{"head_dim": 64, "qk_norm": false, "init": "uniform", "batch_tokens": 65536}
Each number is 50 + 10 x the weight over its row's rms, rounded and kept within 0 to 99. Layers, rows and columns count from 0. The size before them is the row's rms in percent of the matrix's.

# layer 6 attention output (transposed), 256x256, rms 0.163, rows 32-49,95-113, columns 0-127
091:62 49 49 62 54 59 69 55 50 53 62 37 60 57 33 36 63 60 43 54 40 60 59 56 68 45 56 49 39 52 54 57 55 54 54 50 53 38 45 38 22 64 39 44 55 56 56 56 42 53 49 57 57 63 56 69 52 58 49 70 39 52 41 61 57 47 42 40 59 47 66 63 57 46 55 48 55 53 51 66 49 33 46 52 52 54 59 35 39 73 25 39 62 55 59 46 44 46 45 49 60 53 54 58 42 36 51 42 65 47 59 55 50 21 61 48 54 47 40 55 59 61 59 59 48 50 63 53
084:64 49 72 38 56 45 45 60 53 69 45 48 42 53 47 83 45 57 51 55 50 61 41 51 51 47 41 51 39 50 47 52 56 51 51 49 63 46 48 54 58 38 59 51 47 51 51 41 43 52 53 44 62 52 42 47 45 46 47 47 62 50 50 55 51 59 49 36 68 40 39 44 66 34 53 46 55 56 35 53 22 70 33 67 48 50 39 53 48 53 46 54 44 64 60 45 52 64 54 48 77 55 64 54 46 58 33 35 54 52 34 44 63 43 46 41 47 64 54 21 74 55 61 56 48 63 49 48
087:33 57 48 43 66 47 41 57 44 35 55 50 34 49 63 75 54 61 52 67 35 37 41 69 51 39 41 64 38 57 44 46 55 59 48 54 58 64 41 43 65 35 45 39 51 53 51 58 39 64 67 48 72 42 40 61 53 45 44 35 44 54 47 73 62 61 56 37 71 49 45 65 64 50 60 43 41 56 36 55 51 51 54 47 51 40 61 46 34 47 39 29 41 59 46 39 55 62 41 54 29 48 61 56 60 49 64 57 47 41 51 61 50 58 57 50 49 48 22 49 49 55 36 49 51 49 46 51
087:66 39 42 64 34 45 44 56 50 40 38 47 42 53 47 42 39 55 44 27 58 36 52 49 60 49 47 59 45 26 47 51 49 50 49 42 58 59 49 53 34 39 61 34 40 53 47 40 54 46 70 44 49 48 53 68 55 55 68 49 44 61 55 58 52 55 45 52 60 60 44 40 61 39 52 68 51 46 49 50 40 53 52 56 23 51 58 48 62 57 68 57 45 48 56 45 54 48 50 66 45 58 55 29 51 50 52 59 48 54 52 34 68 53 59 55 71 32 39 52 47 57 39 46 57 50 49 40
082:59 41 59 52 50 54 42 62 40 28 44 34 52 60 61 44 44 43 64 77 62 54 54 30 51 51 76 41 46 58 24 62 34 47 41 34 72 41 53 48 58 48 64 50 44 42 40 50 50 56 35 49 59 56 33 37 45 49 56 44 59 34 53 56 42 29 64 48 37 41 37 46 55 45 63 58 42 33 44 37 38 54 40 33 48 39 40 54 53 41 46 57 57 41 60 51 47 52 73 66 54 44 45 46 58 56 49 47 65 50 48 53 59 37 80 55 62 45 39 39 52 52 54 46 48 67 39 53
091:71 53 53 53 35 53 49 42 45 42 48 51 34 52 65 47 44 48 40 45 55 50 63 49 59 51 43 32 67 40 49 47 48 42 41 35 43 50 37 51 47 38 56 55 41 64 59 51 54 49 49 57 57 69 40 44 53 37 38 44 38 38 50 41 25 50 36 60 37 54 51 53 59 59 55 32 59 63 65 41 43 33 47 45 42 53 72 30 73 43 62 31 50 44 46 38 48 50 50 42 50 53 41 38 52 62 43 52 49 44 44 52 41 38 32 46 27 36 56 60 49 55 63 60 60 47 66 53
095:43 48 51 59 49 48 38 64 50 42 59 41 52 53 39 65 43 38 56 36 60 49 54 57 56 48 26 54 47 37 50 50 44 39 56 63 62 60 54 58 79 52 48 37 41 49 47 48 58 47 48 41 70 36 58 39 40 53 63 52 47 51 60 38 56 42 54 61 53 56 71 58 46 42 43 36 49 60 48 46 50 43 35 37 51 53 31 56 51 46 49 57 43 48 47 25 33 50 44 35 33 51 54 60 38 45 50 53 51 38 38 51 40 45 62 68 55 48 53 44 51 42 59 21 56 62 50 60
095:56 57 40 48 45 40 62 55 60 45 50 58 54 49 53 36 49 62 44 56 51 63 61 41 49 62 52 66 54 54 47 66 53 67 59 49 43 57 56 50 50 47 41 42 49 50 36 49 34 53 52 68 53 53 51 40 55 30 52 37 31 38 37 49 45 44 53 31 59 53 44 70 53 27 50 47 36 50 67 44 44 45 45 56 61 55 67 35 64 51 52 44 38 53 65 73 56 36 37 38 33 50 54 39 60 32 50 58 51 65 36 42 38 64 49 42 47 56 54 66 64 55 52 50 51 54 54 60
081:26 46 51 61 40 64 35 64 46 66 42 37 39 68 35 54 23 57 44 56 47 43 49 44 68 41 52 59 54 44 53 60 56 61 25 50 54 46 51 45 50 50 47 58 51 56 46 42 54 46 61 64 66 43 50 43 53 55 51 51 56 29 43 64 45 38 44 41 53 56 48 67 52 43 75 42 40 44 36 34 44 41 44 50 47 54 69 57 55 40 29 48 38 45 39 55 48 59 56 50 58 47 58 51 62 58 41 46 53 55 54 67 43 55 56 53 46 46 47 37 47 43 52 57 48 45 69 62
091:41 47 35 28 38 52 35 59 38 38 43 47 49 56 55 52 60 47 61 44 51 56 63 43 64 34 67 47 47 45 44 43 47 50 58 41 53 54 34 51 33 40 54 50 31 71 57 54 56 55 61 32 49 47 50 55 46 43 48 47 59 54 57 50 43 43 51 63 48 49 37 48 38 64 67 44 52 63 47 68 41 54 49 31 33 34 50 68 36 45 57 56 46 39 37 36 39 66 52 39 51 47 45 36 54 50 61 45 50 34 40 44 37 47 60 65 47 53 40 51 60 45 37 54 47 38 49 47
091:57 49 57 46 66 68 50 55 38 35 31 66 54 52 34 49 57 56 66 61 39 35 62 51 50 56 32 30 52 61 53 46 38 52 56 65 61 49 68 50 45 68 56 41 44 54 37 58 61 52 64 36 70 52 62 34 51 58 55 34 41 54 54 54 56 35 30 29 44 54 48 39 33 59 61 53 57 45 61 54 42 52 22 39 48 50 26 40 50 46 35 52 47 48 52 47 56 55 41 55 52 50 39 61 65 50 38 63 36 52 43 44 35 50 55 60 41 42 56 57 35 64 37 59 52 55 42 53
081:36 57 44 59 45 60 46 70 49 47 51 51 57 54 48 64 49 45 64 59 45 46 41 48 35 42 54 32 48 35 58 38 58 57 25 57 55 43 38 50 25 36 44 50 41 36 41 87 57 56 19 47 51 50 71 49 58 35 34 52 57 35 50 52 37 49 59 49 42 54 61 56 53 45 43 34 39 68 44 51 57 54 54 65 59 47 61 55 55 59 38 53 55 36 54 54 61 63 54 70 56 59 41 54 46 47 35 60 43 59 61 51 43 46 45 35 27 67 64 32 56 61 48 38 48 49 57 48
086:53 36 35 56 56 51 54 44 49 69 45 45 53 66 50 52 39 57 65 54 44 55 57 54 41 40 41 54 42 41 47 57 67 46 53 41 51 58 63 56 51 39 46 59 66 48 45 42 56 31 43 48 24 45 42 32 36 39 41 62 44 56 31 54 67 43 75 44 44 39 42 44 59 51 53 67 31 48 53 57 25 32 42 43 41 47 42 54 34 48 60 55 40 44 55 50 64 62 47 40 40 41 43 44 52 47 41 46 45 61 43 20 58 54 52 40 68 47 52 35 55 52 49 61 39 46 61 55
097:73 49 61 66 57 56 59 58 62 67 56 49 37 53 57 47 45 44 49 45 53 57 55 45 35 49 34 69 53 44 41 59 55 50 21 42 35 56 49 46 48 46 55 42 55 60 61 65 40 54 54 49 46 58 32 46 52 47 40 51 60 32 45 45 54 47 66 44 57 36 65 30 61 67 51 43 26 60 61 46 41 63 56 78 65 55 39 41 39 55 39 39 50 58 49 39 54 50 48 24 52 48 62 45 51 34 44 45 46 52 43 46 37 49 37 53 73 43 58 30 43 51 48 68 55 43 57 36
087:60 64 25 56 48 56 53 46 54 65 48 52 54 47 52 43 51 62 38 35 53 54 57 58 50 59 50 58 57 44 59 40 31 58 50 59 57 41 39 45 47 46 44 51 51 37 44 48 58 42 64 52 51 46 56 62 72 49 52 46 50 40 48 46 52 45 54 24 53 39 69 53 52 37 64 44 54 55 52 53 54 47 49 43 47 50 64 46 46 44 50 40 47 40 55 40 62 37 41 54 49 54 67 54 40 61 53 39 45 60 57 56 36 57 49 39 46 58 55 49 47 58 55 46 57 33 64 45
091:63 63 50 54 39 58 48 61 69 61 59 57 67 47 40 44 48 39 52 55 40 44 53 51 47 46 50 56 54 55 55 51 47 59 56 43 53 77 47 56 61 58 39 32 48 63 56 48 46 58 53 48 39 61 35 39 56 80 59 45 56 54 46 51 47 64 48 29 46 62 58 44 46 66 58 66 52 45 65 48 48 61 48 40 54 32 55 61 54 46 50 47 63 56 45 43 69 46 43 53 47 53 48 70 59 33 49 47 52 61 58 50 28 50 47 35 48 47 42 64 38 49 57 38 37 64 16 60
080:69 49 53 64 67 52 57 46 50 52 61 58 53 45 48 61 48 62 52 53 59 45 53 56 58 45 63 52 63 50 44 40 48 41 46 61 46 53 45 56 44 43 48 44 55 32 45 52 40 40 43 57 41 44 43 38 60 71 52 61 51 56 49 37 51 56 40 60 56 48 42 45 47 42 49 44 59 48 40 46 49 37 50 68 69 67 43 37 42 36 51 64 55 56 35 37 54 37 44 69 43 51 56 53 75 52 81 54 54 43 57 33 42 53 52 62 60 37 47 43 38 47 42 50 34 62 60 45
094:71 31 42 52 55 52 41 38 66 48 39 64 48 48 45 39 66 63 37 46 50 45 60 46 66 37 46 47 42 52 53 60 54 52 51 35 59 48 48 48 40 51 56 65 46 54 51 59 44 38 40 44 39 64 55 35 47 61 40 51 46 65 62 61 53 48 51 41 56 58 30 67 49 54 30 34 48 74 48 53 76 51 58 59 35 47 39 56 50 41 43 45 61 45 58 56 38 40 34 41 52 49 52 54 52 46 38 43 51 51 45 44 55 52 57 66 47 44 60 46 49 53 61 61 54 27 69 45
074:46 48 47 39 47 43 50 51 50 45 49 55 52 47 54 41 41 34 57 73 35 36 56 58 56 51 59 37 40 63 62 72 69 42 34 63 48 54 49 54 48 43 49 50 31 39 36 45 42 40 60 61 48 49 47 31 43 56 69 48 63 50 50 49 64 42 51 42 61 48 47 59 55 56 50 49 52 53 50 52 36 41 50 50 44 71 34 49 55 38 29 47 35 25 49 37 49 58 69 53 37 57 60 58 43 52 70 35 41 42 50 53 64 47 22 55 43 37 45 31 35 62 36 54 37 56 41 53
076:58 53 52 51 55 52 59 54 56 46 60 33 43 53 52 55 52 41 54 35 55 58 57 50 30 57 42 51 59 69 37 24 36 45 56 36 37 54 51 53 57 71 40 51 57 46 51 52 54 54 64 46 42 47 72 30 54 59 44 51 49 36 35 48 36 40 53 65 54 50 36 49 28 55 51 28 46 48 59 46 59 60 48 48 55 57 55 50 43 61 67 40 27 53 50 39 38 44 41 63 57 42 69 56 69 65 32 43 35 47 41 49 51 42 51 35 48 59 51 44 42 57 60 37 41 52 30 50
081:57 53 37 50 37 40 62 40 49 45 35 69 52 60 43 34 41 53 61 45 59 37 63 66 64 58 40 39 54 53 55 45 68 37 38 51 54 60 42 57 39 67 38 49 55 62 52 45 65 43 67 54 57 50 52 69 48 51 56 59 48 48 54 45 50 40 42 61 61 65 44 40 42 66 26 46 49 47 51 38 65 65 55 52 54 54 54 46 55 30 57 53 49 50 56 35 45 55 44 57 32 49 54 48 63 65 62 55 38 43 39 44 51 56 37 49 41 50 62 68 53 50 65 33 57 40 60 51
079:51 50 38 63 50 41 68 52 50 62 39 56 50 59 29 45 40 47 57 38 50 62 56 38 50 42 33 56 56 47 62 33 62 47 69 43 46 56 62 47 44 38 45 51 56 68 35 41 45 41 52 50 35 41 50 49 59 51 47 55 50 39 58 38 35 50 48 63 52 62 42 52 42 45 24 59 60 57 62 52 54 50 51 54 55 42 47 62 50 28 51 72 58 42 46 41 60 49 43 54 52 29 50 23 65 41 48 49 44 50 43 36 40 45 53 40 61 64 45 57 63 54 46 44 47 80 42 43
081:68 57 64 49 52 43 38 50 46 61 62 58 59 55 47 53 41 24 27 53 58 46 47 46 60 54 38 41 41 75 44 57 40 56 50 48 50 51 65 42 62 70 56 54 56 44 50 61 36 52 45 46 66 37 49 33 61 56 68 53 46 44 49 47 62 50 38 43 58 49 55 59 50 47 54 44 59 66 51 42 49 44 63 55 49 47 31 43 84 52 57 41 54 44 42 60 46 44 46 51 50 54 64 42 57 54 53 49 48 69 47 66 44 48 62 65 57 57 49 48 40 49 45 44 42 53 49 73
078:49 61 51 57 54 39 65 58 65 64 46 65 55 48 43 47 60 57 59 57 42 45 53 53 39 44 44 61 48 50 34 40 45 50 54 50 22 70 42 41 47 41 47 52 51 53 41 40 38 47 69 47 41 62 48 41 54 35 43 51 39 72 52 47 55 42 28 44 45 39 43 37 41 40 43 62 56 61 48 58 65 58 45 49 59 66 54 62 54 42 43 48 46 48 67 43 65 47 47 68 54 45 52 43 46 53 42 52 53 46 48 43 51 58 37 45 36 45 47 54 55 54 36 63 33 65 32 38
076:73 33 56 51 43 49 62 43 56 56 71 68 43 46 52 55 51 55 52 45 65 45 54 45 40 48 49 56 61 49 63 40 56 33 44 55 59 50 60 44 51 61 49 45 63 61 37 29 58 36 48 46 38 45 53 22 70 62 53 48 45 63 38 26 49 51 46 55 34 58 74 45 46 32 42 45 47 50 41 39 54 53 66 56 54 54 50 48 38 45 59 62 44 52 46 47 59 46 63 69 48 42 42 50 48 49 41 43 54 55 57 22 55 58 51 46 55 42 59 43 43 44 42 56 44 52 46 33
076:39 44 26 51 62 49 41 49 57 37 46 57 43 32 63 54 63 50 65 59 57 59 51 54 45 62 63 52 44 45 35 63 49 41 41 24 39 48 36 42 58 52 60 50 55 44 47 47 44 43 60 35 27 53 56 66 43 56 54 60 45 54 44 51 54 50 61 47 46 42 46 58 51 49 41 59 41 51 67 62 74 52 50 37 50 62 55 67 42 48 63 42 63 59 57 37 41 52 39 50 58 57 59 51 64 44 43 43 62 46 30 63 45 46 59 50 52 68 41 64 56 45 46 36 55 34 63 39
080:57 44 54 54 63 49 49 57 44 42 54 34 49 52 55 50 55 40 57 34 41 48 57 49 49 52 51 35 54 60 43 56 39 46 32 40 43 58 35 53 38 58 41 54 50 49 58 59 45 53 57 53 57 35 54 59 40 48 48 70 53 42 43 60 60 28 55 57 54 38 64 25 21 61 53 47 35 38 57 37 45 40 59 52 38 47 51 39 74 38 53 53 56 60 43 43 42 55 40 44 32 38 60 57 57 63 41 52 50 51 33 67 52 63 49 60 74 54 48 53 52 40 36 38 50 47 54 49
076:43 55 56 50 48 48 64 49 52 40 55 31 56 46 59 46 49 60 36 58 51 32 57 33 36 47 63 47 52 40 34 43 46 52 52 57 32 60 59 36 48 45 51 63 43 40 53 57 68 39 55 61 42 43 40 48 53 41 48 61 44 54 30 61 68 45 54 47 55 34 39 48 36 50 49 41 41 47 56 50 47 40 50 50 42 39 41 38 44 64 44 50 46 39 52 32 47 52 47 55 61 56 39 63 36 29 54 51 63 58 65 46 46 29 58 41 64 42 55 35 48 47 29 56 48 36 59 49
079:48 46 59 51 65 61 30 54 59 53 47 46 43 65 52 44 58 56 49 60 53 46 64 49 53 57 65 69 42 40 52 58 65 62 47 56 43 53 65 46 62 52 44 60 50 44 57 60 47 50 48 68 61 51 58 48 33 58 45 39 46 52 48 67 55 53 64 47 50 48 57 51 52 66 51 53 43 41 30 63 36 57 48 42 64 37 32 44 46 42 48 31 56 57 44 61 48 47 50 46 64 27 47 60 65 41 33 45 33 39 65 56 47 47 52 57 44 59 62 46 58 43 62 35 52 50 52 58
077:47 62 50 51 40 47 30 47 44 39 53 50 37 54 50 53 44 45 42 34 62 62 51 44 67 45 44 34 55 37 30 61 50 50 49 43 37 32 35 66 62 61 42 53 52 70 55 56 37 49 34 36 32 70 49 43 60 62 57 44 55 48 44 43 52 51 50 57 61 44 51 59 57 58 30 45 46 49 35 46 38 38 54 47 53 52 53 51 50 69 56 54 52 41 31 38 48 59 61 39 43 60 50 58 60 40 38 45 50 42 28 55 53 38 19 58 74 33 41 56 48 48 54 45 52 65 55 59
073:45 43 31 21 50 67 64 61 64 40 37 63 46 46 51 31 46 58 55 53 39 49 65 52 61 55 27 49 41 64 51 72 35 47 53 47 48 45 47 67 44 63 61 52 49 49 59 39 60 47 46 70 52 55 29 51 39 40 61 54 65 56 67 69 69 39 51 49 63 48 51 46 65 47 49 70 59 39 50 54 48 52 57 41 52 37 45 53 40 48 50 36 60 45 58 55 53 63 42 51 62 48 60 46 27 32 62 49 60 41 58 47 51 50 48 50 60 61 56 48 62 57 59 72 58 52 41 43
087:42 37 37 49 55 36 66 50 59 54 66 56 41 38 51 64 56 58 56 57 41 36 51 53 56 49 49 57 50 35 49 60 31 44 52 57 35 45 50 64 69 33 56 51 50 47 60 39 60 37 48 56 62 40 41 41 53 51 48 53 60 60 56 46 58 49 45 45 50 49 58 47 44 59 51 60 63 63 56 51 54 59 45 40 48 44 68 42 51 50 60 61 58 55 54 49 51 42 35 31 45 47 39 45 15 43 52 54 60 47 49 47 33 29 34 59 53 60 51 63 41 46 68 45 52 30 53 30
072:50 51 47 52 22 53 41 52 55 33 23 56 48 46 52 60 50 47 62 60 41 47 56 62 42 58 42 42 52 47 77 48 58 60 45 52 37 36 48 49 59 59 51 46 43 37 50 41 55 39 54 46 46 54 52 51 54 54 73 50 47 56 51 69 33 60 55 48 64 45 49 75 23 49 67 56 47 39 53 59 33 58 52 38 60 57 61 51 38 46 47 29 48 40 52 50 42 46 53 59 43 47 63 40 55 34 50 47 40 44 54 45 50 37 49 65 40 50 44 44 32 50 63 52 39 50 43 49
074:60 37 67 53 53 39 52 48 49 48 69 63 44 47 42 42 54 38 54 53 42 64 46 56 54 63 43 40 61 51 30 53 51 44 33 55 60 44 71 48 47 31 51 43 67 36 47 35 51 35 33 33 46 41 54 41 49 40 56 61 69 45 39 36 41 58 51 55 52 50 58 43 47 51 40 42 36 63 54 45 42 45 49 40 39 54 16 60 44 53 36 48 60 53 41 35 47 63 58 56 56 41 51 31 54 54 41 50 49 56 26 48 54 65 43 56 52 47 52 50 44 57 68 61 50 66 62 54
077:51 39 43 29 48 44 43 60 46 59 48 72 80 55 56 55 62 43 50 63 66 45 42 70 31 74 39 49 42 45 55 47 53 53 52 49 51 54 75 51 67 44 48 58 39 43 47 64 59 48 53 43 38 44 43 46 70 43 52 45 63 53 54 57 40 45 49 51 41 52 43 48 43 39 51 65 57 58 45 64 58 44 44 42 43 46 32 43 59 49 39 45 20 54 50 64 56 59 51 52 62 56 28 36 63 46 52 43 54 50 61 45 36 55 43 38 42 47 55 41 50 59 32 52 58 61 44 32
081:39 56 40 62 51 50 39 48 43 39 54 59 42 72 41 48 46 53 63 58 45 56 45 57 51 46 56 65 50 34 37 51 44 42 51 43 53 47 61 43 60 52 52 55 49 69 34 42 58 57 50 45 31 58 59 54 51 55 52 38 53 45 46 62 49 47 69 43 41 54 51 63 47 30 42 42 76 50 41 52 51 55 65 44 50 51 55 32 37 40 45 55 60 40 69 57 58 58 46 59 37 46 37 59 51 55 48 57 54 54 37 50 59 44 50 45 71 60 43 50 37 52 43 50 42 51 32 48
075:44 38 37 37 45 51 47 51 57 49 55 38 23 70 35 68 54 52 53 39 47 51 48 63 43 56 28 71 54 53 43 58 34 35 64 46 70 50 57 40 54 46 66 53 62 48 55 44 49 38 46 58 50 50 54 66 58 45 50 49 67 48 51 63 46 53 36 64 53 52 46 56 59 45 56 48 45 56 55 51 45 41 34 45 61 45 47 41 54 42 27 54 54 54 47 47 52 46 57 43 45 48 52 63 62 62 72 63 48 35 46 51 66 57 38 51 66 60 28 51 60 52 67 61 45 62 58 45
# layer 6 attention value, 128x256, rms 0.202, rows 32-49, columns 0-127
081:50 48 55 55 56 52 57 57 38 43 39 46 50 64 32 46 47 44 52 44 46 69 49 44 52 51 39 56 63 56 49 39 55 63 50 26 45 62 56 46 53 39 43 51 47 20 46 53 54 52 40 57 59 47 65 47 59 61 50 69 51 41 54 45 38 48 49 48 55 59 66 36 45 50 64 61 43 64 65 51 56 38 60 55 36 45 47 40 43 61 59 42 57 46 56 41 45 56 25 58 62 47 50 63 45 61 36 40 70 46 33 57 71 42 56 55 62 61 49 59 53 49 54 39 38 54 54 51
077:38 64 32 37 39 53 55 51 48 40 50 43 62 49 68 36 32 51 52 49 43 57 58 73 42 50 40 46 53 42 58 52 48 48 33 43 52 59 50 60 43 56 69 56 48 69 44 39 65 45 48 60 56 50 43 49 78 49 54 54 43 53 62 59 53 55 57 41 55 57 61 45 48 60 42 51 48 60 55 41 61 66 51 44 42 52 49 28 64 29 45 45 49 39 40 44 47 68 50 47 36 47 52 34 48 65 40 44 26 46 48 49 62 45 50 52 42 60 49 82 46 36 71 59 70 57 68 56
079:54 52 42 52 38 36 77 42 46 59 58 54 28 58 40 32 51 40 56 58 23 36 48 34 50 50 43 63 51 47 60 48 51 58 54 55 54 68 56 45 49 52 59 44 58 64 42 58 68 38 50 46 49 43 47 36 31 40 44 61 51 55 61 52 47 61 53 59 47 70 38 47 51 49 39 49 58 29 56 53 53 45 48 48 56 43 41 49 51 39 74 56 47 45 52 49 40 43 42 46 51 54 40 36 75 40 52 56 47 62 39 51 39 52 48 40 61 60 50 71 61 44 52 49 56 80 55 51
080:54 60 59 43 60 54 40 37 53 50 52 46 43 58 60 63 58 16 70 52 57 66 34 48 61 36 45 49 42 42 53 35 57 34 57 26 41 59 64 51 51 65 35 45 48 54 57 45 43 41 71 66 50 29 30 42 25 38 54 38 39 58 62 40 56 62 42 46 47 37 58 73 68 57 57 42 56 46 54 48 32 45 67 52 50 56 49 54 55 40 54 46 46 43 36 43 37 42 46 57 35 49 61 41 54 25 66 51 38 48 52 64 49 41 50 49 44 53 42 60 52 71 43 38 39 37 45 56
074:35 43 44 51 61 40 57 53 51 60 69 46 67 50 54 50 24 40 37 58 51 45 53 42 25 55 58 52 47 56 55 45 37 19 29 62 45 53 49 52 58 31 40 52 47 43 43 45 71 48 53 44 50 42 60 34 53 60 53 36 42 48 58 38 52 43 63 53 44 48 49 48 44 63 42 60 61 25 46 59 63 65 34 46 47 83 48 54 52 38 47 39 49 40 68 56 63 49 67 56 57 52 43 40 45 42 50 63 56 40 43 49 49 49 42 45 52 31 47 49 31 52 47 56 45 69 38 44
080:62 44 48 58 53 52 55 51 62 53 67 50 59 36 57 63 42 48 64 47 50 43 64 64 27 46 45 51 37 47 55 48 62 52 44 52 63 39 68 53 52 65 26 49 65 44 48 52 57 52 48 41 44 50 52 48 51 60 35 50 54 57 73 44 59 55 43 38 56 65 53 57 70 40 36 35 44 70 41 44 46 61 47 55 72 54 58 55 35 39 60 67 40 61 60 39 14 44 56 61 40 45 53 57 47 65 49 58 41 67 49 50 49 59 56 49 56 48 67 41 54 30 63 43 41 45 33 34
084:49 46 48 44 45 45 59 43 44 33 42 44 56 43 49 63 29 54 52 37 58 57 57 58 51 54 61 63 48 48 44 43 41 54 55 62 48 56 37 53 39 45 65 46 53 67 54 48 66 33 49 46 63 41 59 62 47 67 59 59 39 57 47 35 53 60 55 43 47 44 67 50 51 36 22 44 49 61 27 51 60 74 33 63 21 61 56 55 29 51 54 54 64 41 42 46 52 63 44 39 42 60 42 38 46 58 50 47 50 39 49 53 62 42 49 52 62 63 51 54 55 71 49 51 50 56 41 61
079:45 41 35 55 50 40 56 49 53 54 41 45 33 56 65 45 45 48 69 42 41 62 42 55 54 59 67 45 44 51 68 48 40 68 48 64 49 52 36 33 44 64 28 73 65 40 50 52 48 50 55 51 57 38 36 50 39 66 48 64 53 58 63 64 62 40 58 31 53 46 45 51 35 58 48 38 34 57 46 38 45 26 22 55 48 45 49 61 58 50 69 37 59 50 52 45 52 31 40 60 46 27 53 56 42 59 46 58 46 54 66 58 46 59 53 55 61 56 48 63 40 25 29 60 46 45 48 50
085:43 39 38 58 61 50 55 41 47 47 41 54 37 65 48 51 43 62 52 45 48 59 53 40 60 53 58 50 41 54 43 42 46 58 43 38 39 57 36 49 54 38 49 50 40 38 48 55 54 45 37 34 61 64 67 55 48 56 60 49 66 62 39 47 47 51 51 51 50 69 51 62 79 65 53 31 38 31 16 46 47 40 45 62 63 52 39 53 38 37 51 54 51 46 64 63 60 53 48 56 39 59 50 47 37 48 53 64 36 36 62 53 41 53 73 33 61 45 33 49 54 61 48 65 32 53 70 50
074:74 45 67 39 60 51 41 46 58 50 66 56 52 50 58 49 50 54 50 59 60 49 54 49 58 55 57 60 48 44 53 65 64 50 44 58 48 47 49 52 44 45 62 63 53 57 49 47 63 56 30 51 41 44 62 61 42 53 60 46 46 39 37 51 51 43 50 59 69 54 57 65 49 51 48 41 45 59 50 70 31 51 63 49 34 41 42 44 41 51 46 51 52 48 21 59 50 50 49 44 58 46 50 62 41 63 48 44 29 44 63 62 44 54 58 57 42 57 41 47 39 72 69 54 70 70 50 68
080:59 60 55 56 45 68 56 38 44 54 47 46 45 51 30 44 33 59 56 50 52 73 47 63 57 41 48 57 42 55 44 61 50 50 52 51 40 36 51 60 58 71 48 57 52 57 54 46 63 51 49 39 40 51 41 47 58 67 52 42 46 43 41 53 56 68 56 47 38 48 47 45 39 62 41 46 59 46 40 40 34 45 66 45 48 55 53 53 48 47 58 50 61 45 37 59 61 43 51 39 53 49 34 66 32 55 66 44 34 32 39 53 47 48 36 37 69 49 67 29 42 44 45 40 56 43 41 47
073:64 44 44 62 63 44 43 68 75 38 43 40 48 42 34 36 46 58 55 65 32 56 60 53 31 49 39 42 54 53 58 52 43 66 50 55 53 47 36 59 41 70 58 51 35 56 45 56 61 42 48 67 52 55 56 49 65 48 55 57 44 41 54 59 66 43 58 27 55 55 44 40 64 48 53 64 39 40 75 45 61 42 54 43 50 45 52 43 53 30 41 49 41 66 56 51 45 55 51 48 49 52 47 59 54 44 56 33 64 33 61 68 56 53 42 55 43 62 53 32 55 55 52 67 62 38 44 40
081:64 31 43 50 65 41 67 60 55 43 63 56 46 50 52 42 42 60 43 35 50 37 43 28 48 65 46 41 53 44 65 58 44 24 47 59 52 57 48 59 54 42 53 47 38 51 55 40 38 43 59 46 50 63 37 56 53 64 57 64 50 49 55 55 40 54 53 44 64 66 51 53 64 70 29 67 47 71 45 55 52 60 56 60 52 38 53 44 48 55 55 66 66 58 60 49 55 51 54 31 75 44 38 53 57 49 47 36 53 49 67 61 39 49 45 55 33 37 64 57 65 52 55 62 59 50 66 29
081:45 57 56 59 52 40 47 50 57 59 55 52 39 57 71 47 57 51 72 50 39 41 41 72 50 51 58 54 46 58 43 54 65 42 58 66 52 47 45 62 37 52 57 47 58 54 34 51 50 45 52 40 43 60 62 47 52 44 55 55 40 56 44 64 34 62 53 57 46 45 56 72 51 36 61 43 38 39 49 46 59 50 43 49 29 38 45 56 52 32 57 54 68 53 37 51 63 58 30 38 64 38 48 42 51 61 44 51 72 35 68 50 56 40 55 54 56 47 45 28 61 40 59 63 40 38 49 61
070:65 53 62 46 50 64 56 37 45 72 38 52 54 55 65 61 38 52 59 44 48 34 29 48 69 62 67 32 57 51 44 61 53 59 38 39 44 49 76 51 41 46 47 45 75 46 31 55 56 45 60 49 55 42 43 27 56 27 57 60 44 40 58 57 47 54 59 53 47 50 49 39 58 75 40 62 44 50 44 41 35 71 41 61 50 46 37 51 32 56 50 63 37 42 50 38 59 40 50 54 46 39 59 52 41 38 46 47 42 54 54 63 43 43 42 41 74 60 60 51 54 59 65 37 20 55 43 52
078:72 61 37 64 55 55 56 52 58 49 56 35 33 63 49 41 73 40 53 59 42 49 32 76 36 53 44 51 42 48 48 62 52 62 47 51 56 52 60 57 59 44 41 38 49 62 58 44 35 42 40 39 43 41 61 53 63 64 33 50 56 59 59 40 53 49 52 47 51 49 43 45 59 60 55 53 45 34 48 40 54 56 42 51 38 68 61 54 50 47 39 57 49 60 46 52 52 52 53 49 50 58 38 50 78 68 64 66 57 46 46 64 46 50 53 39 44 37 36 54 59 55 43 33 42 75 52 54
069:43 58 58 46 53 48 60 34 60 53 76 58 35 48 35 60 36 69 49 58 52 37 52 54 70 70 43 48 38 53 45 41 53 51 49 51 42 54 46 63 49 16 47 56 50 45 48 50 51 39 59 40 52 58 67 52 36 33 41 68 60 50 53 71 40 50 65 45 55 49 35 52 43 43 37 61 53 50 43 55 63 42 48 44 62 62 51 50 51 36 53 58 64 37 38 64 48 61 49 54 51 57 42 25 64 50 65 40 68 50 35 33 61 43 33 54 54 60 53 44 25 49 34 52 42 46 47 36
077:50 53 51 51 61 36 64 47 34 70 69 50 49 55 46 51 53 83 55 46 52 44 45 61 58 40 37 55 72 48 71 38 39 46 45 56 33 48 63 47 41 68 63 39 43 45 48 48 55 50 42 56 52 44 42 42 60 51 49 51 55 52 57 39 44 31 63 55 35 40 44 33 51 29 48 57 48 58 57 60 62 43 54 67 60 24 57 45 57 40 38 50 35 36 40 52 40 68 52 62 40 40 55 50 57 48 45 61 62 37 74 49 72 45 49 55 45 57 47 46 49 43 81 67 48 62 31 48